From a checkpoint of a small transformer trained on Wikipedia.
Size: 10 layers, width 256, 4 heads of 64, MLP 1024 GELU, vocabulary 12979, 14.6M parameters.
Training: a variant of SOAP for these matrices, 648M tokens, 4941 steps.
Each number is 500 + 50 x the weight over its row's rms, rounded and kept within 0 to 999. Layers, rows and columns count from 0. Numbers have three digits each. The size before them is the row's rms in percent of the matrix's.

# layer 3 MLP down (transposed), 1024x256, rms 0.154, rows 413-425, columns 0-255
107:565539507517523513514440532534616545607408423459596435465486482415533410487446469480520559525481496535490629502493607556484503601498526600477493472422496501541530543476483559462604567518601570514571478567531535501464492428532455440514494623509524491553538549578469475457540544491549534451460439447526456529452609506461519548467491512506511446455507510490461462497478438546445553560503404521563444538429499526487541492422541463526468447563453506646408590492413439450535459464496524551475512524479468453506471495449449520451443430499461503507485547484536437534471518579510551466582448443470489533456412446626461439356451501464515571462466486509570397488519495486537537499448484512512570443456433475483537451517526473551528486469502564544573538461459568444518558501489387
091:499530514527437484468529520452547509522450566472489581521477525455535614582406473535529488486425607513489473526487582537476546514486455552453476422459454544410547525593434564495552521528549495423462498472490570540512494417473435554504498466537532537455472520521530513430562571472459494589486673411466501514464562483444464545419538571559497557478498474551449557392462534548513444556414499558601529506549582546510560489463548493486499448482505491543411588490519521467470571501518573618406487550482488492530497483580448376548497509500560504504506547489436389519482492464469485512437536582489529524463563480494441475491448485408549470488537569551560493461543391428366456461549484488540507504413458567515500498549485534497552531431503502482426458446387608580515551469493541
102:530611570511503555561519580595456525437507397434470564469550476469406505534467526536544460515521494451547506467428437539473458451543438538472581519398570518534472524542557436516484598526453541587534383461565483472504513499454464609435541561532555461582528435505528381452414455509475426452584534510443545384419541458478597497462523479494553536411528440492467457492521560496487505491508476494511495521520409445544535499526427511508502515491445515505464541474444512468517500511528428405493415468538452492549457524525485447471523571500488396607452377570496585538529527390538481452575545441482489430487409551496540582426551423588494500490463483498414521479518506436488489600514439491487518519497512486517409555456474485434458489441598419562522537490516429470478496527538461
099:469534502436498445428467441432500561425475507548426503474510492483491452494496552520515468455575482567529502399459496433526531497509506446540494526483483487404437486511513538485505549441412552566559520565505553458589455481524483414509526570504471403507425446399520424543466527546486579506430554561549526479507536467431607585523498503524514537471496459465482523423551464535506434465468545468540476552543647614555491542498573446383552503423535511425535406436567497497522568522493512516548543475587483428485461605540550498541398501482443437509516569508534526410483462499525552470404455437512521511561490553458520456539566515503542493458519521532434506518669538476605519477415430522613463555573532492481449567527508486472482535453520429511593410395519537503498502576566507
102:492415558432615579464515504461532629453521435461507429495425482616551622501519522478520508549423596516504453517459484505487574532524456481465464589540465581495484470561485474493461527487481475401419349453498486546481535431519456528532486568437429547528464437465455568549439479563450560469457504384524488441491456483450444485558481469479427474478522508568500541606583505492459564552538489448457508492483505536517458481430537528512453544420495529630530434476443489456572499472507538442489521444434483471471477636485509396545547453486526479467534506501577554511564532469551519498448507486431475558505513461494524500431469541530490534457407437528450364497471452482432452526521445511499479484625499366637584520517437499551484562521511472505539495560570490501507452491477478
096:449489470525478494449486530522546484444499538429552441521539518450518446576490339501484483460494443468448489566588545532522550393556475471528492449498442506530517589511538451499532474577439537470467367476511505483507459608576519580539453482443513523494520373484494455510572498558518532482571464427515592467581423532516506444484613432465496479540458505551512532560515434377474462435593521498491485510449579514488468518533453504453479550524500456515477382475477454488578492472498462566562521524516489447533417457562500495467567530474422473438551463461449508539480523528494460463547546465546557494454514508481496443573437569428442414472459691540410446644466483503512523487478399463539495557531588503462592538494402466478482433542418522449491524533543497569528440559523497
109:435531590510521422472469437515479545553458496519472519544535553502601458457427565543580534561507602503537511565491573399514575517550443546529555457520499500397563502548559454408437482550542517488571522510485472446584454443453411524528543569570450489409456584576498567472520537469507548558516537484497542428505505586536475443596454485523485511523423486495464515565496475562498537471565524449399497434565492563442423443582515556459525406493555525515548514525499440547553472469536517423429571507497495489584517479482417487507457454429580544552489495391447428542436475513454502484534536537510521475407487451423450559481452476504504405505569526511445579494429551594451496488417544407492460499541534498535541486496463552604530400451493428548525546610459532533480532531510381
095:574492502562451450492483495584483524455513548525456396491476560565349447515518523432445552445471450491521494427514422517501535523480515575506516534502553538514517560526558500518454462433570533465514477535452548513456546474527511416504534580429472491538490492521442418557463522448436434435414486493467500411502575460542545566479484500488540592470469545540491407387420461487547480444442450460563482500541551518600477434518472477503481493495542544384471503506446480564504476516503384505460494512461481504539401478494481545478603468505562473580535571582650528514362508502582480484520512506435519445494501468492497469361554480438482527560505570528578492529459537590492447439438521551470506572459475608489449487576508525620507437549573442534397440468510514447554425548470553
096:471463465500497430623532465576476507515482477336512543486539437454424515472493471520514435447528444514470439463495501555467411514444517510442521467502502566492585498463518487518541484542451399385503486544534468469543413492578508521501497507424534497498478465538441515401629508483540518491494530533557532549558492503423552461418577378463522430453495595492440490385480523471538472448531477560497445472544515503468572508527518426448507530463489585477501487435564567511468428574576508490549474606370516568519465549540413490516498510383366552462516510482458491440496556397442582409390488468553490558549526516561418516509497515554608511520465510525457445475479382500492428488494480505478508498491557423519474436469487541469497574426516519465481469515621421483472545511503473
105:521464456456458466466496484451516447608457533585508562501532544514528492463527464489393567471404463496551528500461516482536544563572578522452518470505508451556417442531548517535525506502544533446490531388522535565480422435463454461469521572514563451459451444511448469473478480473453527456525425570469417524428428450407552460425453365530378512438425365553553577517470561485498404502485472553490558530481517538374480500518453480513478455494532486504515526529572460405543499540568580529504475505411479445546532447481514486419595500518490551534572508491585506565428435506569444521491542575529448474531506483468534416465579497569538513480409459556437449623449538458467441594501534598561606460569538436532538526467461536543499586483539476482489462462547483511558493490430496
100:554445505478520428490585441541583518505498513534601646510514370472572547579500501544451490469540496431607547418514413501571478462543493569537531553514549482443452541458468503444615533538524492562504578504516493554530559602513424504531570512504467482486429478432584487442434525526450527523538468499425506444385424464449463531488498430437411486497502564485480477480423433493534467518468439539498440442531509563511569460471534406546551421514489493435541518504595528473410502508488563485444464539538500478493448513571484501570500452468436441456472417454533501469511440403512483551517564510508510519477470509510522505418490455512455495508588425499454566508470533494486560531627625509443491619471482566407458454548491488512542562427502440479511383487488391573503576462550481
102:511479464482574417475577475541396491539510609483527475523501474527562551433481473549487529550402470514507456495482585533482535540383556406548501590536549521602558515486541490526654488594515483579526472542506547506584526529478491369480448477540426452532522521613478522568495456483549487481469489447497560443493555432518500528442440483510553444529502491572442537586498468500539540464497399485549439502488516535392468509486611508440529404440571575602548535544441486529502552535472510548443545501521475485516455537454471511400529524492504538603509544438449491532470437372469520472532535562555543631465576425596507576454470533451568507610428456512530512468588446442510536519524566467469432444510492527433522472487525444541497567534482553550474513497448492525536503546430487
104:536475530516577502524457543534494466482506450449476473568580445361462531525474500451518584545436450425497505529545483513509553491515545566469413487487549533486419475529502491552494591528513392534574472490492547438491497444570509581524587573487538474485559544556607519517514551457467434468433413423564514466440468425474586474542497497493506625452499503493438499502507526540544462445558525466442573571515397445563530497548503521517467555528544445503441482483478621438644530590428549589479523464448498454449537438583517511477498513515504496516383563478499503505401619553453529459505497509486510609405442461480535525593494500470482440588533581501486418404496565523465460534549518478399416434481552459555510544567493516453511446462467537523612506466472463481445475456544462
# layer 3 MLP up, 1024x256, rms 0.165, rows 414-426, columns 0-255
091:499475505491566416497461583509454509484495439550444503596410494541504441387547468443556452495504474553512524467534415524505345506562555463453398524506474476435535530468509510562461482473474405509532450543513466504570532480541489447460512506496520551499552396447479527538472542574519448460420503405531432535471462511549472527596405565448424452539541503434451418546502528359419596433510526434509414453410492472453494451453548498473554545530483581500551502489499491580618578552469505515555519406517525453571571575462499523497453457565471619525434507493422527506505497553574543463530481523504461547553481473494488571490505410513487508488538431504575448544468407483542540487537557555518484563582524551523531539394522493436530427592430478450594586482517481564511469519478523
102:521534533488462550454494488574549590380481451475422506474509472560451503504432547460497576492541543568604466465415467561466503515413516533537443514327442470497521515458614492500434575527571520463579477510499544461577538507421573463526509509520579463543540506528451520531590490549502447461404534553451542432416562497481536514446556593349404483473450461545560460593438444603542552506504497463532431515589508539448462443502453424565491491445484532530417535515509574452526527439495469461548436548454464496453505468443496414537483497511449527446558501509510511513474454546475478498512508524569480554538478578523575533516563554468533578507497477484492596480494426520548452575486540525513405606390533576528380476446512597538463491520453477494449456559524476518455526537474484
098:509551533559508513467486533531478436571544457558445454570571529508429571469473522448470504491522531541468447622608438444467490548513377480502452505431469450577503493445599383551472500495509552473509420416535438484466520499474527453560476476450487463444576507482509467424535493457451547633483391476511546490479561577491490548477512604473508499529528433438481449572530530445553494482502566459490507500533548500461612440557550523505466492462442595473490482589514421411611374527558458534493465456504488517486532508454588442506532527432531597541459598578478535537468557525527431479477487528461634508536572541396564428505538473488465490583572465599490438542540480514500476503561517479490572520481566456429497549460465482536569456481545545500409488552565520426551467570461486
096:528454493561566572460461571485465544464436515527524420416493483492532482571384448497482500514493506528462518456435512502473417464475373645532518450564475505497495439423505496555511506511522524551474394540521520496498564459526576435538571618529472565546430509347478500456534499464568466489532536494477541583449518570460480548523481501530453494531493499434515496438553523474507536441574477459464494378461503509407469589555549467511553459575463550519500567449546493508448544417441489513541539572527477488366453542450403517529525501583476513513478532460453566404579413474507528402457564533515499611513430442586567484486490541464484615422489491481538431512451437509549448450499474458521485439453471543530551547481540432494517401439512604491461527444454599502483566531522475
103:492446547539503486460544489552484490448422541554481457538487615490502546553467512492468477499388533473517481476603563510513542562421432545466551527486572477462453468547574426559477539378476486414545509507570526435465470475544547489519462485540520463531537498540569566395437540426566379505389514444514545570525541474446536484552484524535472491486518504434471534494412570468527584560502464499496528381521532479493433489428592493538475577544531553605576490528487477420555601414520501552530423606611497561485410568472548457485571533497502503565463593524460529479422508446462500497496509511510453522499464506449523605443543522530403489442441488367501473528490506498483536481521418447528527502486565404551553470563565565518607445464516528524478524554445518429544547520425558
106:506539533408437574433491551473525490566403442457459478514391522485380492470482457474513488486587487492480468530454530528516473398454477459477588464576468471476454508557540540559400473496585476463549512604527497477523547495508470563534469567454586578417601425558423521548481604440494417565489535497525570439416597548509451500469534558524561613502453491546464446530506554561478553507418486446455464438507618519508450506528570537556554435534504519460426494566484486506399540466524457482498480500496500482419502462471557450481473510523493446537523510493380500434397535468447393512457582535431487453576470515489454548412595530527479436462399432532431491540615398515507577492525486475436494465539457464523535478453484478610539531534487496465486494481525505586544524534511509
089:519541441538504449430512583464495413554614492535542531483521513428451522415623538451579522487511473471493536649527537512437517519507546516556474486566496461563492447444553477528485522508472505477464574482508501468398479498505447515435453521456491461502440506529477477550555487514482567456558538569548510499527447499495518460536471564460437532519416438459471492461456509528448511419554516622510424502497474525505513532507648466511509474593407485494422588505533569454608357457503512490524503568523427498497515513450483610541523472570440490414548427443471408491607553531477537448621502528553573466502396475422553440567503529472463459497507534526440456473562513464403570560495451515505421540411574437476511490472531498523487482465522507443529452562401623475498495589551490
101:599581514561464515403376522472568514563593483581485482500465466465601499517497518501546545488430500534466487500550552451533519542558484459535428571367490508511349505559451480488437549441492515424529456528430473594585454390472491487503458464595528539493491599501534470533488474616465562485531431445507512426531471482506412577572430493570568494529515439483526471533493471516513552528543480527499500469424444415538465531539499485550485487507528347467535474546477473498479573411451436544453499430576383451510523451396517457522455577555619459523454601398413496466462493567498497529578456522502507358442424485533548429488498480501475507497493540475522474453464586457528488519519463529516474433503507549518457522534414542533505483508505470457548461443452531502550452503510521
095:497497548434456436493479487611396577545536513440526439501533417554500494408478495506510477545477487566473392583470446392591522482405587473416494506449488552554446541492497456519591555457508539476541577571629537510532474511542485526515393478518557516449555550552507505457443580492496505467483452522583607449480495532480587376547488532505545485439470537515513444476473406539446443582548481428451465442463452430615527532502545501548549545555495490518539400481441490496534546469408446476507452513521452501481472496486423418480478509557547578484521547536595459485478576425480459511485500506452605483476538464476553524561506528488457471416509475566512447459520517404569501473416550419550444541442509455466521447506495517514477510446474526570571564516518566566407522458635522
089:563565575556427571523618493472457423503568518494467435418533577551516457542500540514516387574413511511512497509503463483524562476509483505450480480594510522459508541470519529431447498414544583498480480485576502439518557448518444528439549523582518458526581508431469406469434477435428494531559449525511476536570465495590459604558540459503413539559544489530485391549472447515526491483511452491548513457551447468496439456496417451487481529440522486578456518510581467525467558449515594588502509476561480443528438559528424517527479451432536492454480523443483515505557481579456491523430487528479465509478389489614475512427495517498484557493507548556503567552514467463557585395526556494481427585464583475494453534467575558472540582478462530409533444501383436543485402498327472
098:563511520471450484538558523447457496545482439518510533374585467552496485428474553528521430501447527525413464528448520497483501555463526428524546471465554527442534506509471496596534397626502619446499568565388528473558588470517548495535473504546443467491444548493488516526441466465435550530368525546538518434573493511512468573556473506509495551496522530397505572508543496507444462457451371516564507477519455469469565510432476482457537530437573497541469519579419490467503513430407463460492498534522506510526513518417475590551540545530529475557470496539461502514351458421491487488436514490561525669464462415429517517547458517536495477524485548486515545503427503443590506503557522533452373656515447447485523559558478531539462595448461558511530525526511534552416503599477452
117:466424503587427475426419466453482489562575527500531494500470610423509499474579487475463472505476470543527470436539428608530519525429440568524493540445508527485427471445506503503475518507583472487501438510521506563443519476479407621538456559570532498484583539503469467537493566474522495570567402505589591580486516476498449447418512449427479452595468536466431462510537458522445444486549490436447528469465506539556606385519458456559496467545464471578498462506448577441611538555464481626505530523521538501495518534480498540463481536514568470538457520550528448543525447447600463490432530523437408449561482514490565498550483570569572421541490556506392563469440503449493401559569477515437467537575421505498468526588439475513506470480443607579582601484420524515539467507468486
104:465442591488356502530510545568430533441585514463492564460462532505589496396460448475514567445508593528490501383511531477481540514498565446449489533542489526548438481470545559572443426459445487554544479458511493429594547461492584493529524491501543453549461603610521497563501526470559518571488492561477492488537455487545495460522549467490460545595497443556399505474535477565487601515481446522569517457461536428454483519538436435523501444547523412501504481465579435484461519486556515564582484560430442416564413584447540575501525543529412494484462509411463504460490529476497513496416527389658494601550468484542498526486483493558498431473535595437463556496561499422524432540491408496598511512464483484531495527519498485518484484560483539474547539581427519586448442468434593